Each number is 128 + 24 x the weight over its row's rms, rounded and kept within 0 to 255. Layers, rows and columns count from 0. Numbers have three digits each. The size before them is the row's rms in percent of the matrix's.

# layer 6 attention key, 512x512, rms 0.1, rows 152-365, columns 128-191
112:120138131153126134082150138152132121142153117090170125140114159150137150133118159101112130140114131112117166132160150112169119120109147113144143107129128124091116151124105096127103130113096117
107:137139157106119116130098112123136182129115143141095159155107139141134167128119134152147086136116093124152150130089145135107118130109119129119125103144131140147135095135108144155114099091156181
107:131117121137170127125146120128197128182092116142020132069103099126142109160125138145121144121139150139128110138129124154119113123148122161098091133145109086094155108124137136122116149115154131
096:128153127139139128140143176124182121091167197156132157113125109126134109114187081106140112184126140131121158085159116144128111108132127149141157088131182091135120144117093109091109137109138108
106:132124152147104124100132151110144149091156182130159151142141123122148144137136110119113141148106156120129127097138110136155099136110123119141115097115104182165117115095087112127112144126094152
108:112149146155110152119117102133103143102090134081152136136144143175102120133114109091067126166159167136128127088144126135121137118116147106105154113129175090160153111098232163132132136147133094
099:151107109165114133123138149124160118117133140157131124102123115099169128128178142108106125137127131123107163091114117125139153129157088096131132114115149131150084118118121094143121119144160114
104:114101145153140156134108103126116115104135135123075169149112133089181087100196130130114156137130182131133154134092144127143157128147116125154089129146147120133105104140049122102117104134162134
105:105142124090079136147075114123141160120164109098094112101128145107150075125132130156140163085128139108135089133093146139123154171142112137120177175135110146139156144158106125161152136146193130
109:136114105132138115140130136133116133130103107140146207104121149135097134114115068137116127105110118114092126145175118144135114114150134098149154129139125123162078138104096125111128135127138122
103:124113103134141155161152095152114140168110101121126109166112140122118126133141131095132135122172161115087146141133136109127128139108122133139144143131140135130104123169068164110146116101113177
106:087118152146143128094107165136150136154147124148205116137111107111090116087150162107117135115137174138122113137160110142134120139076146141143164079092119106139167116169175105135134109136101134
104:168113090168191135151129133126153128136176125092080143128122115087122140157139125106133113134161139138122103161126102094134136103154138157117124138100121129128145142164114135150157145131137132
103:142146106141101122109112196126091153134139132169065132116132113122129138116132115104133173121142141142131137128133132189120122137150082121114106176113099130118167167129109130117125156148146122
103:137109127140114131161166146154107116105127121152074102110113095148156141147111105091162127117118139116135133124125089145114118138160117180135107145108143144090152107150074121111128134151094127
102:123165110105128106161159126136103116138169132153085111143147156164155142108152168157128130093127150151141118150117085093124073118122128108107138181117164113090122124138085145114104134125135145
105:121110164117131145124165118126115107133127134150100124131082101080145171126112125151103124104150190128143188167097112126127151149101124117154127137100159111121110204147112118163103109110123126
109:113061118150154155123111099118112119128136152149106148114147115123154140152157099150146138153164126081151109130141127152093122132109148118112105140109054182138118114127084126132112133147136148
100:106113124098122115107117096188115120095090097134139100114128108132146098130128138157162156110149160127152126114145104144110135140132166140142165133131156166101145112121054095113080145103114127
105:114107113136123122127163113141171112136144107151107159128146112086122130109075117098148110105149116153138124137079095099152127150144144119098146137116105143116114108147038136118099153162119118
107:127117105131140110141072108146114132116121143146153096102095140103145099127163094096097141131151106158136124133139111140086150120111107163167151105151136110148122155124142127145107131066144121
104:141191134188143099089123114100101124121096114105187154145139127133137088109148108147100109131174127152125108104172135113105130140168109111168163108111133139140113139117145098117152156118113085
106:120114141126143105124113141121119118134162102135160157145138147129112152159147158101156089145115129093131143096131161120145098113130123118153141127130156103146146147115132150150111162140150077
101:118139180136135152144141128171156097141110131133127147161143140146105146115131152174099181145119100140136125130145111126074141116132133163101087090094113147095124117143144135142167094118154168
103:167134164193145149138088156169154133150107151138094150120158129120131143146115125121100152152158162138146127099133168123165097113090133126116144108115110142133125172103148116145163133176139107
111:099166151097056087125123106123117101086108103143193093130116114155156149140148142140106171156125126137081134122121131113121129183089147116124150099143136131121138138123224126118112150146101122
111:126146142109136139164115141134128134130119107142095122098126112102160187110126113060095130088143099137147133145104082163134165122163124108129115124146129102131176133094162120141161142169138132
102:142135088145140108136153140153130143135146094119092077151133105106121119165082135121142135119127158098179125150135125091080142140141133127098168130146146129116171129151124131128126098109108090
104:088153131148125134108150141082123104129140114143095120199117128142151082126150101137167115149137137118138112168125128108110130148149141120178101148112084119103153182162099122166141141118153144
110:134131166137097087116143101136127116112141140075154114124104139158118097105083154125132131148099145126138146102099115151104116152147130084160133094119095134125140060099203143121131178091122118
105:136106132145131175103156105103132126098099098103190095131142112126108134117119154129133113068123109186101142131086130108138148129133147127159104154130117129167152154146102118114117137079128141
100:094109113107148143060165153148118145142125153157099139123113133114147134149098103147143124138107122132159138120109094107136151131084130111152145115082146149104071085119099114156151132126128155
101:131076163112106095145136140111112141090140126142069157112159122127120107120110111110111121141136141073137092146124081079144116129160142139123139146088141138128095171152133117100122118116141165
099:113093108076118169137144128152140111114150113124141138104161140135110118150133142100137091148173086092137132116096138112137140134103118141102136086090176168120106197090112140122136164091122091
106:122137088115065076132129159107114152137121105094164151104134105159120122120120140123102134147148146123104079104141145136085096145146089155155158116144163135124107109115099111107129144125116143
105:136129117167113118126132156152120153152130140111114142128182174127103112100160105150108108088090151127124126131140132131128114124155176114124128112138117126123122137103086143114127111068138097
107:148172118154126128115081157139124154168165117135103144148090211098112097174124084138192171157132117138110143135139122132138160130107121126134107145128109122137142155088083104129146134116137104
106:086152152154084139143122130132132114102103158093095116151184177135082139112098097082117110154117111107148132094144125127168124142135130127136149132128127124138135104137122175111143138106115167
105:122124123155141114173136089114123114163135099166106165108118133132115104137174130165104106152107139156081114092106109134100130145124105148162144113123200130091099155171083116135139127098092137
101:121178085091112104115131127111195099160122093108108145119131101110146156129168129151164132125139105141148181116121101111168158094101125099123139108121126118146145129104124087121125092182158084
098:099130157115154117162144094147107116140073137174187110104115130133144081120115146097132121151144163096151168105092125155133101124134087103165111108112115128106161189185143180158113130133093119
102:155143127126122158120119105101111105099125136128116118093148142118153133148168142137138091159129111153125159114111171138122096110195090126143138168127162144105109142185122107161149115150109151
096:144167106078095146072158097073098138110115155142158118135167125110139117136121070135145105162103152114138126143104104115158145149121151116099145126172149121127120131104091121108143170141105115
098:095149095105171125145136131113147104144096151109154129117148113127148136085133101162109101105185111138118119096152144160138127120147091134087142130114139124096124130092160154068106091139168169
101:111140121121096135111093116127114129073125170101104151154158185143120138057171146095115132145160125146176132106119095115134149150134116105155151195109140109139122130094142099127097117117116090
107:122104098129137161150130149109112109087140151106052156105149094189130126126091129151155104094134124155133124131131142102095143103154113121121148078111123152123113160112149160117119138137139132
101:135135110106116156120133146102114095142135090146206141080077131100094096126160143153130118120087103156130106134157141154152133119116170138097143118109171123123111113123158116134156138094122117
109:173164113129121099095103142104110135117105090126142121112134160126137065153104152125110129118158138165159142144094153174097120118170125107142157175119165136143115130115121157148156152116107130
100:107107146120104147125095113085095144172096125126099089146133171130151147166138134125150137157134131100137147134123150113104154126157151163115122109152152112076169113126121139125160185127117102
099:126119155193147114140102104155121102138088115162136111125105155188148112135148130081126102114121132125158166143112117129117130110115133108119123117129062137094145123118137150132131164099085159
103:130097161131112145126124146117110119153103136073085103142145145133106200135105105117118115097158147127129160128172167102158140114100117110153113169100145101163137128136095127134138143117110169
103:110144094098108115135125107179101168108135163127141085112145124161197097116138145124113114159153134113115115176126150115139153138162139128139129170151128109131121120114196142143133172142111119
101:137109102158148140177160093131136110140131133108081145126157140120132139115115123141170111121123155139137098124142141149169171119162088153119142106100187108098158158104100067131097071111100154
103:103103089118112169114128100097155136117112106122195101104103128125057099140118142107154100126083098126170123152120096131094119152187145120113102132130106111130144096114126145137144138131123136
103:097114146109104107145108132129134117121165134108121126155139112134089149136167159114087082118118108143124144123140149131139131094162115093095175072113102121145132143144147165082119149138141145
101:138103151121108123109151110129127122143136097096123080138106073106139149130160149165121097131123128148166094122166135087129104121144134147123112148171155123091098136094130070124132101079112106
099:070132144171141142174119133143134135142153102159098088137151158162137088142129120113138130146140070205116086112157137133114123152156083130109140170154128140076119133128115121091111132138140187
105:146123101144167124116091100127124099140111139145068125131127134155109085171118143128112148175138149141141109157106103138127122131127121122139130105079137093079120138124122154131131124107080101
107:165135133109160124144127113100117092141126152139129170106135166135079144130121119117104103099152124100108121112059175145132169136146122142126141160123127160132129088127113125131074132128140141
108:085170103120122129137191162107077120078100136135166144083134105133135132103171161163151103117106131120147153104103146098106121146114140140111125130091079127147183172096141114124095105112119177
097:141167111139109071145098155117157102133128184111088151093113147125075128102125151150113161094103131115126076139160174125150126137180144119128137135184119116114087136161163161143135131112127145
103:140108116127122118134120150151129104155184131090134117091129084135133112136106134100130136106165126102109109111153121149150127148082165124126059113134103140148106101116070123132138108135122134
106:114149167107122141116143141145118142132093102140086119123145134151128082158155120149124136133128138135135125106074128143093117145107144124127156113100147107100146121050125132091098163178117122
103:137087107118146143138130134112129130105137124160163090128120124101168117100120143138137170195146115095121108132150129112129140118101104142134115158149107148096134095127083137133125139136145099
107:131084176143116139157110135149148133137133129116159150122111147133141106114153112155141107106115117119170145140083094169095120094146093148125100099158122131152109123105152142176096124163156149
102:075086096150123131139093102123112163148110112126150119180163096097150124085130119113095096087147121128159124134132156117135112112103157146112135109142165095113120174165124122106150155116129144
102:153139126125104151125135108186111087127091146135146148140083139109103106175162197114094120142140109143087122133109130083126112078110105120158110134145108176108128157133150108146109108138103100
100:078097160111141157135135140126127138133090138154120118116093139140092118117148179107150105119100105122102111113074120097125136158130140104099116090152146125125137152102108115161130075111098123
104:063107094134148142166159119132141147202139070113077135103140098131114176118127186161093073142135114145141144166096086105102172121108125140131115113131151146117125105155094120135090105136124098
105:143193129108149097142151098146119153128117099132091102169123118140089104137095122087166140134087152146122138142101086124102103140127085133091121090120134140098151126133091139102140120124174117
106:162117148096128143110146134121136127128075135120144079068118150175114117108086118099174184131147163118121139109113125126109126152115126126095110122112130106139145132130101153142105131083098087
103:155117125096152121102144083154137107122132129096167138137084127142109133130102147129127123077115090148097148135166140177117130167065141106142157118150112125117135140105131140118146129119115124
101:175148165125115145136172112150137155105102121086105081134119120119088096098107135114140157141147092156170150151112097111128161154137104127112129116146144088080123132120111108126158125164127103
103:103089085106143127159149116145163100136153132106128096147114122105169112124139116112095147083118117134149117125130119160109109150154110139133149123154186156126107114116084121115115126120163192
106:144169143139116147110106098142183116127146121114147144135106120163130087132170089125142147112130126109137133125101180123099122143094149120060151125076137166109117116109172120140110134111104167
104:122127131182131125114102124113153182110101156150107140096128117099152116135154100104113122092159130156132102130116109145133177134122099146119112145119097119125117184132112135065164119112115138
104:146131137108178147099123134140100117131152140163108131145107118118132152135116131147140116141101134107148100153123184161121088124127138119153098137093143151126133118150143135066127137135105123
103:098121135111171142118143162192128130165124107109110135101143117111143124113136134124126160147103092157087117149141129183129114143123098118133158072180098167145151168134138133116114133146140108
105:125115151122154129137125126122087139120125141158187141170093148132105118126150140152134124125140158141126159162142105111143124128131101109123166133139106163121110081140129157170119103140139104
104:154161127123118117116117109134092151102105135136092160095093121163106137123101165120099134089070125103161125124112117108171152091155134141140125104100122139149134170096134096137125168101122135
107:085118085128143138088129142113160094148166093156117112141189127122144194134176119125127104113126086098105122110140115148122131082152144128102137155124116123164108093101142145134142129144138126
106:109128117126101150087113106105110162114183160120059122133119133111129124133126120150115117155170150117156146121109121117136139101068093155105106130142122139122136133159137119110147120145125128
100:113127134099115105117127086162114126148176091070120105165112159111090158149112127101097120152108115153129075107146155105132150147159086073131131141087106122127117158107119150164118159143169134
104:121129123086142134130135129137109127099199114161114128115152136095085125151161115153120113064138122120113132124147134117132102084110127124126100105079113127138119162077145180138115158131113129
106:148155118121137133162159124163146109140144132126095103115108126094172094145142116110154135151145147106170131107145124148169115111076128118133093121118137127110147123152173134139132135159104095
102:151077102098115107129109165138176130129070151125135132132140095118114162076134156109133161093198111122124154114165180120112182132133118098140150127153141131197108180111178152164130105136117127
100:130091144081094132116085114107163105134159155079102140132154160198103129137094162108106120142120128111134135110151153168144107106108099157146103130128146146136116116115121123147143174108135125
101:151080125139153131141171147113105129113130155120136174099137135138105108136127138132113127124141142152154180173097119106156183067164107146134112165165125111108107114113155134106113132126121126
102:134110144155061108122159130097125134098135128128125101144163159092152095099140122103156159104095117094131127123096170147131122098171111127151122141161132129126137167125176138110121109109127131
104:169158120169142106100116064124090112134127085116084118100096151090150162096108127141166132099139090143140140156110172154110120147113093171137131118154126127124137133155123119158129106105104117
102:121162126142131136126146143087143123155155117149151133170109154154142107140142116116134122086139082137137102119132109127121107182150129092141119126103095138082143114135171109088160144159124145
104:122108127121142082185143106162136081139131168132168132099141132140153148177151139112111178106120120147150167099170140145151123138106163116136154085109138109145131084120101117136114145093138078
102:159134079117129096162083141156122168105141123097208111153110128103106167138119140103125153143116076127145096123069169119147130162127118154135129144142144133133124110070127099100176124123122142
104:094137123141125123142102163124093124140142156119082113157068138178115157109138094113136103176117164137116164091126120150134166081118157149076214140180128118190104108148115123095130169137153148
100:113111157107118096127178112135163105071141133166126143108131140113167064146088082128153092146138160120104137107115091112099122112155153123135158134123120187090109160142157090100183111133131065
103:123124104121139159172116090136150089129146135110116135087120139157095075124116100112089100132134147097119089141138141128104142124162138100097148109146128154153128156122108121155134114170122136
104:133121118140102095119102126142080128160095131133096183166136096082141093130114169128086140156147137129125131127126133102135134159080119141094134080132114100114111103156085157122110122150172150
098:100127145092143161144178103127106148129112124134144106083091124117117115114095107107128079155148160145103169105119127119142149130098153132124162088135124127143130143133118119119125162113157128
108:113144155126108096098159099149127110174124123100179112121165148164138105118090132112136193092138126151106162104145126130125122136176166119119115095122114123121123119114127114154140112145130137
104:164137170103097173132139121103105098109171089114084120158099126151092170077124100117078147150136103115128146106189127178148143130162163126150128104111125161134147149128079143099111068103138124
102:178162192134079164124126139119126133121145133115076154163161147089163109094120162129083144110154123115109170130124148119134110135099115103153152121107107122153100149142099115116136123150114106
100:175122129110130141138094126112135148147141144161105149138147085152125128143076124149111124123098166146166111132136130115100122143132106146141112137145084107137080168119112135105105129137112170
104:112119164131178138100134100121221139134118155186134117109139150100128148146104119155125111131112142130100132142118076068086151134136134112158101105146118143142121133139168154127121122126141114
105:155115140165137153104166146122090118164135096144101113119119134115120112096140109119068142137136117101130133124166147115078098147165112117171129120118145150122122103134123084180114140147103119
078:164118152164117143127090185124101125131140129124142176154113115143115095129112171133155102163115141095137145132157109150137048133109123141067148166100148113110166115154150084137126130094147129
080:132120137120105147155074144140138100125157144082140127162126130137136125141131154131156124119125143118133119130118126128131085101110138126109128105135117117173140127090143125096098142153105092
075:107124151105116104161151089094085166175135132153077127125129120128135167156093124088157145125108132108096120102128092069153093107081105144170130135123153136104102107137147123151140091097152167
087:144147142142112149134116134129161098136162084131114119156121107160157157118107170113120115158092108108083111169101130121105109104127135129098137121131145112126120137104141139112093110089125105
083:139167115144130114103150118134110117159100092137110111128117136125140150098137082130151137146064126139141111142137136111111125107169125146160131114112139137099114135123106144126133133126126097
075:136143088102123115121095099088126140160138117106117135120151090122159174103125145111132118158102122119126127132163091117135125144090150141128136133078100131118132060115116141121154129133120119
078:128141141124167191127156149111124146086112099092127161139158089078121138084133145152153097118106107135117087167123129133152089162105151127132175140122111119107108137091100154072126101101119099
086:123199106162161159126122152158165110136151151110109083130144165187132087147100120127155155135120137104112142101104114126171136123148157129133139153086131114101165108134156143118114157121117113
089:108137149108138133172167119130148187115085104106100092107120116157115165158142185145138111071138099143120112114134108142138150127124126097109133151129108118120135083149102124135114140114138128
084:105146124130134122137136113098141136139134107127110112094114145140163076093104142163140136153110168122095108148169114118083116146171193138136124139111134149184133141144094119102133108111155126
087:119143096173134140158087120127132134138136132131109100146094170152129112098105126132148133134147123115092171138133131153105085131104108160119116144092143153123113129084139134095096134147160119
086:152136136132118109161169125118145117156128127137168125150108117125150146116147076106091140154143111141146128100136136133093144167136098138134087092131129149126118117131151122156116122144162128
093:119133119131175160099102151146119116149162146101127124137126140114140106126188147167171128148120119112120126112114104133166099118110162111137160109107135099120128101122126119130141134158142083
094:128125121168134131146134121098121135124140120137124091145152169103159082148147132121086104184162111118114128112131119085180128140099168158073120143139127086132162110144146137154141147089132161
101:124132082151157110166117136077189119145135119179128097088067091138159121096168154114102142124134128106121126146141101175126114120099124118135109111162114082140114090110133133132121135113158090
091:118120126081103123120152177105104166138167176135153151102120088116078134136136113114134147125142097147122126111112131120093120137153159139140091140119136134122107160123104137148176115106135149
111:090109150148135105088133145134110174127133159110126162111115144152138157142102135141183112135087153153139151158137109074157145135141149093155156158137159137114123156122125130124127124104122141
096:092121116139114124124125093115146114141088139128116126121150099119175127101118076121110147131174137153171159100104154108128126131122124137162141116137154180152137145111092165111130085121136114
094:087112151090139146103183173091104169137119120129132142106118152151118118116116188130129177108114121186151138115137125122151133113113161133167111120126090174144135154110136142113128142156071097
108:141110136125111113081122139153097140073112167112134181138131158135049135164090106092143147130097160128119161107140116140153145159119104143111166130097095132139124162118163111156130125118110166
100:108088175140076133131152128180136072117115113118135143103137180131104149121060124149116120132135114112141158130141132129151152131092150112135110139126117142119136097127118155143086122106121140
114:096144125131170121155136160097163124153152165128137084156095089084116091145107112107144139117105129111109098125112143135116140114099093102149140127127131158124125125139125147149124125173162111
124:154143138130153135181115103098140097124119146151111088128107099114093117113182141111101147122146113087128106157122103136100120130120121123100123140124122106120141099124123150127131121138155188
098:145179140139156135122137120141148136096100123131120114086130143152144125100149143149149129117035142135089164120127122100131177131135118122135141152160157138125132135146111122143116101135153087
111:122115126122163119118173137127105141134123151136187132147126173146146135115114132135146110198112137151109166155172073081164159153115151101130159132124140147105123119119131121148128152148088111
101:108163169156144130059171150147118116166109169088181112144127146104155129126103137171079136136103122144143150095158131150142155134102119163192127124110112178131140050110101162115141118145087124
095:138078110091102120120102071100144103155121148074144120111129136094127129061156099143147172107126165163125165139151115137141111103118120165122133124074179148086145168137117092116103107129154104
115:180134105114080129200126130098142094126145118147089122127126112114133179130131135107129141118151141144117109176114138126113088122153103120117088127125115153070146091136098133146092135126176145
111:178073109100105118142087145155143117132150157129079127118154089136164105145105116160167132118155118143124124126118130134103137106130119155114120157145144129089097109177119166122111096093140158
101:063125121160151124132080108104139166158113097101156147178150127206146125120119178150113171133105170146122132158104113130187127130133113142100126133163175133147089159107087129104101102085119154
109:166158156130119114145126098128082132122089131107066126130150122150152126138146151143135080153118135066145105140136145137151106110128118106095146120070128095128119116145091111130108138126139178
104:084111094106150126144119170123159124133179084142089122112125105159142098115115149183142158128134145131131132139107165180138106125098175101169118137135180116117135112175089115142109167120093116
107:098081111150120167132120154130110146173166134122194150146157130135124166087141161110122107160119151117104130100154095102151119118089145102173144128135143186111129127063210099135129130133083132
103:125139115126071123099146153138143143102134148135140118147196134127139148110112150157073116096128084159142141105081131121084148122111149108136133126096083118141095124075150146112132147117116166
104:152129094117179077162085130113157110119147110113050090137118118115132158079161132106158120083125137125113113138128136139108103146116098148106137154150105140105104089148102126146110117153134143
104:137169103115157077129098130084129138137138139144165125127106129105081110153127162123119105103162106128094101154131098124092110146142095137091141108080126136110157108115152159152139118064167146
109:121106131152094152101153147100091123092095135143150103108134154115072141106100155122128077127142137153124117132167179135150080143107150145140166116158112155159128103123129143106134130107124132
100:118126087144165161137130170111134130128112117070088161143133154082128154174110089155109118139136125102117135115094139113094101121127115124138140131174122158113133150106127150131120109096111101
111:137112165122149155139099148133146114161151132104115115115168141166131131127144128165104182121129124166107142166096120142119139148132091117131103111174151144126110112159049115149129105106163133
109:177075090139164149108137144152138109160104141163103149147107119161134124188123097141115130113173145092088147168133117158136141114170136138150136164111138130121102087145076127089155117089152151
112:142147156132130118118124130189066111146091123118195145107130126112119133128113127083141096120104140132126149123107133144136143149139108140080147129132102108122142124117145142138122144130111099
110:125126110133154139113090105097149104142123105111179135101074098121097106104156162153136116132122105131113105123147153120112125177129099179107115120145138110074105127096117140105149129161147116
107:149111159130126113106150145159128148148094116134120143166124132123114136132107149147129094127115136138117156133134104154100115155139149138129115115102127117126126142119099111146145126116118058
101:079136144146153074128134130158099136150074134146176095182082126138189149131144138128159079113113114161137124124119119130106134120072104121147164134138129087153141102103111084155127126129100155
103:188166135122138126128145129116132126094138116181069159097137155117119137150165144122115130123132122155157136145137103116130140110136139141119156115141155133153172148101125126117125097128153097
106:139137127121129137127069123147135149097181144129102118154142129125122152134151109125106161158126154129150105167155166125143126164112144094140120137103095099087121179174118148088078155114162109
119:102101151102108131141149095112091122112109124119204142098124127160121081104106117131153132108155087122142105109142145141107154144098150154121136118132121094163139113160153081153112115109099143
120:173134133136164130113108125113157159133148157150149119155149103102154147128159084092141195112144095128093143128113101117095134131129103129137055156131168146133099168123080124163152110137162104
105:105163119107128129109101139113073147156095153130087142135126111141128125127134138144091136102134138159144125160120100155123105059138135102133126114157141134121145147095151130134156131080144120
106:124129124131105125119115164124143142119138163061117134105132127110119160128133103083144137106124100134113105172113122121162160145138098117128111136143115118104161145190114113093112109151141164
111:127161165134120124108127116132116137118153137108119090141120159125094129091100095124109107171134114094138135123111096133133134112101110120126128117135135127180155115110123121129136163163146162
115:157150132128095137102146131126099130160127114131129135141123152130088111101160167170112091135141127148133128136125126112137154111162148102147112115165117111144149130145196140131078171142139119
107:136092136123125084161145162126120114133154119130113156148117119150082108119140100123138147139113130112119173150089140127138129117144153158121142116118130119111164087142152114130137075116131132
109:119154112120115173118112136150112086106152151167118130148136081091128123156110123167129137158126134120148147131143124152119120152141148129146125083104121129116171094103075136148134128124111120
106:114177180140119129116123111119133117130116113117163077145132155146096169095173132139136126141127165096162120142112108175083137110118132148118128127148113119177135139101102121156133134110155121
101:100132137138127115128121107119130166096125104111146142113108144131121095133150141167124110147140095104119149116177143102106139111133111140175125095134158149129105120107128107137147178166137160
104:141104109138140091082132175137172094174162145134131149111098112138150113145137139112139153126163146135117141145147106128128155163113108117088120149168121155150099127108117131151160139135145146
108:126146120113201115101166144106088118108092097114174148112130119073103057131167140116124105112131123134152129125084132140101111073111141149136148148109099136143093169106129133137103167146109097
105:113101114154182147102143141149093097162108143173046158136148140129143154141196116151113091122123111179164138119137117107079122077109139134123085120114126128116107094159131133092146107163150182
103:145153119157165146139154129112103118162150122082145077148136149122107121158125121116142123133129133176123130143125118143152154085078118095118146129107103130099128118116150145132128141148132155
102:089090175122140150137130162158119104148135173130101183145148190125107163133130099098124096107114114138128177119131075113149123130139126105126184104146137124161142136133126122128155131133151105
106:096160114121128130107163114168140141164082086107110135122134148114091149076132091123095137100125093159123126085121128096078157150091128141165115121134128120153133108128109092159150136131078106
103:199145139127117097111096160116133156109123095123137108097101149085143141089113113148134105148113124134156124147124129064107125122177130093107135144141164140128110136139102115115120111107152100
102:105109141113136133128123156133102138126159127107096174159099136135144142107140101136152132120156158122141125098119142146080107138121100147073150123090124102114089085175138153076107094153141144
106:087186150136146101127148107110106123120115158147139140107159163120141134123111130123132122139153141158147134143150096148146149170085073131156142154146135090135138163131132144118153111112106097
102:098103123092130110130129119095115154095154140138083085143137113139126112137143088140116098142127102098184074134095175129149078121134160116111142134118106170134137139136089113127099120103107105
103:187139132114074126123166122062126082091126139159171148150110093127155125112143146109127090162129143124098116137129155123138155137148162137104121170164135156144131144142122109082126119101157087
107:161170133129154147129140102135152135158123074141119170161081155088103162139138095136132082112117147136174136146161134105121173156146095110172133128169146128171098143175108135137127088097114107
102:126102128097143131084117173143101135156110134085135114114106191131166071100083168107117140111150118176111152152161114122106119126136131128156147118092149142167144153138108126144105131139141093
100:127121148131127153090057145080140109070136159147121148113125125131149158129138116089089148136143131130130148113124103098146165140107083143093126123155135127109141101085158133143146102142101090
104:112134142132150196117193119137151143131163106129158198192153137101119113133130155153110171140168181135154136141130131121153122183134128149132132156138140116110152133108162143147143142137121070
105:141138090131134110104051151117189089134138146095099114198116120151122154116113164124099129100097104131098127130137102172122098154135120133123124170096079130111163157119132101120095129140126135
110:133107128084068093128161108139160107149103178115122120153121149122120125071132138142185121116184158166120170160146106171134132156143104133141163129089162146165158140130129127117134095157089119
103:151109153137122158136109096155163123136078114126140118137148145124132098123096092167116129132087143102107136126138084116169099122138127110109078125134130112139150125172102105081144130150154162
102:109109108127098128085106115159083145135144205118145146130103137107093131096107119106154125164101108165159136120132160115107111141104121084147104102154147165136154169131164136126111126176177088
106:144152108116083118083108095141131139127130127151104110111141115140157102090136132127077121108123129199133114127138170135119151096158134130137155149143102157091121135101142096121127150137150121
103:226128139105092061185102108129121130150135070091117099128151126112105146113125108165141128126149104099165116125086103141092106156149117145169121121138105154156123121109111154121122169122160160
104:132164092065146124108159107144117105163126097125129121126099131105163148090156175144112125121088104094094106174123101166096112086147135122122153145113131095164136121164128101137180177147177121
104:136133167101129166149122091161103117149176101133179141103151159108127140157141149130146090159128122153121165103148115122164110136127086179153173152092131127143105171129161104133126151098107125
104:124105147124173135097201184073081141122152149153123166110174157135129091100125139115118095112164140151126163163160126150135163143116102147132117090149164132120109120058156112150116121141127101
113:096139130111112134144079145124178100080142133123104112134122156123131096094122132137119141116132145113155142130116130156118114126118144159151128127124108096142129155133107132113163162129106122
102:113136127089084167137122130163108125127138095159111121113131133149099107135089141141081114153166139157137131113132117161104111111136142160111132143129084117141120132157154101084078078126142163
109:153147114105133141177156122135116142154140110134104091125154148104138113127148153151145148151129117140132131111160107147150129127118102120129113141150105141132110131165133152129149165120125101
100:132157156115135103088084151110115130178128123182155117162132135120168121125191096145147100156098143134079108118148115100153102138108140129130141105171108144077109105133126150087097109121136164
109:116085152149127070105121126140148131112091123146127125094152132111123140138111123132122101133146142064114172130139122114113059132082091131159132145060127101122133101153097107086096110130059161
108:151096175051091146145133120111119096115157161151181145110127127112090149117106137103113166136174127165142129169133113126141193108105113130117115106150115132096157112153162151100117113132101113
107:122103112150106113152124134168142190114163127097130120177115079157083115121156149117116190105129103140101142160169098107153141127159094117135115134100130089157104092147109100106135137141145158
109:146146130118126137084130126116148135131114155151084123122175124117143119075124113120133134120163146111099170131145133151123188113101123155132166121127075152137124135122198116121113131097129095
105:172136126166160144127111148107156104124091093140117127099120133080127175138102165139093151120114124126110141139117130155137121147123129144121182114111148094151164123113139132161161142163137136
110:152143106093167132093133138089146130167151115137207138124109096146133201131117136125118119110161144103154161107117088145128135098154122148098092170169112127120100133174111091148129111178149110
105:111110123117129121165105134081183159119163152186143117115135114106136157170174128139154142136120137091134135151152113136112131093133141143143126104134126090102135081115137138106136114164137102
101:149112092166147181118102141126153109125099130104148111106117160127175122195142135120113114122079132125117133168124108071111146148094117105163179141122131132121105121103124126153111119110098133
105:164141083134097104139073140112121119131104151148112151124150117164141066093132152136118100151135089106144055126168138133111125147185077151098140118153100104068118152136141120122142126132135146
100:132122101172092120131142109097112148170130121159160136113144114084147140098148140140096140148141116082115066142130092134118141143148140117116127113131135137147156153119110159101125096150135136
105:107143154125158153106180139153102132118096166128164130139123148117144155129112135124141118127120127125118111108158185133104113116140110134105098135103085185132152117132174154125104119092133136
102:128094106141142133169138149086125108107148148136105119110161153125131097199158131103099191095120177092130107137148114127126178145149097131162090104124155152110114117179170136100115095146137119
107:104118105148131170149136142137156129170130130125189150102123105153082187102079108144150114128154105147132162110131109092146136150098130133138078102098161131091152063162143107156135132142129164
106:160137109122126119096096093118123144114091112150161130145179142127094110170102196143118048118144108130154157100144114121134122107124157139138157118112118150129139122113108120123119141118094124
104:101141130136158153124108129161107107126174136132128161078158159099153131113177152100146138151150159119103101115126164140095131131124157122096137092162147130138104154159087117147097112074092137
100:137093106095117152121104133112118125138149131101123126163133128149102180126125141142161155105121095152176158108118106115120132124123107089154109139098086136117107078108083158157132128097100111
100:124134151153188129098122158103106145174113152144098118208101177135093079124130130149197147113110142114141169173165142103094124111148162173126178115150130105152153084129159112158112117148100115
101:127120137148143120133075135150157127121165129123171130116124118164131151117138179176159120151112135110163176120126116118144172179102161123129125122142139115132115122106137166128083134146177104
100:183136125129134138147094143120167118114113115131107174123096116067146131113128134162114158151100077181171105098133163142120143117130096111100152105109139129137146090133098168120112122139138135
102:134116135093095074126095139136102143173106157103141117136156169157127175105102117099146121099174117165118096111109138152098099171132158153131147104157132092145123140124163215100143104101157091
106:128125146114122113119098174116135111064083128117130116123129118085131128118102155118189132096138143125143145115118121132136186098073138125132136159159121155146112111143134135142127129094127116
103:101133090106120096145127107084142088112102133143113154110154134152200112123121101135133117116137120158138114147143101114114115138160098110118121125165135110124120113148164085117176137153090127
104:133093155140150144122130113120094123082157127127183099120101071151119129126118137149136102113156154139117117119105109094145125091147130116148117176126102119122122136155099144140143103069094096
104:113147094126107147145130114078162129167142123103154109105146146112143108123077151119120139110132143138112181083122134166130168145134129110157122102103109150152171109145119105090140143126140074
111:105091139142148156121179151115122181093134169152120132120124094150069101156092107133150138125158175149145115115110161114108127139129152152177119159140134127152165123105131143116169111115132152
104:121173139100074124144149111113147150104114109110118104099127135113136144112120144130135126140135116078110125077146123179137125135160123110173089122124115158175107091181123107150122183127103087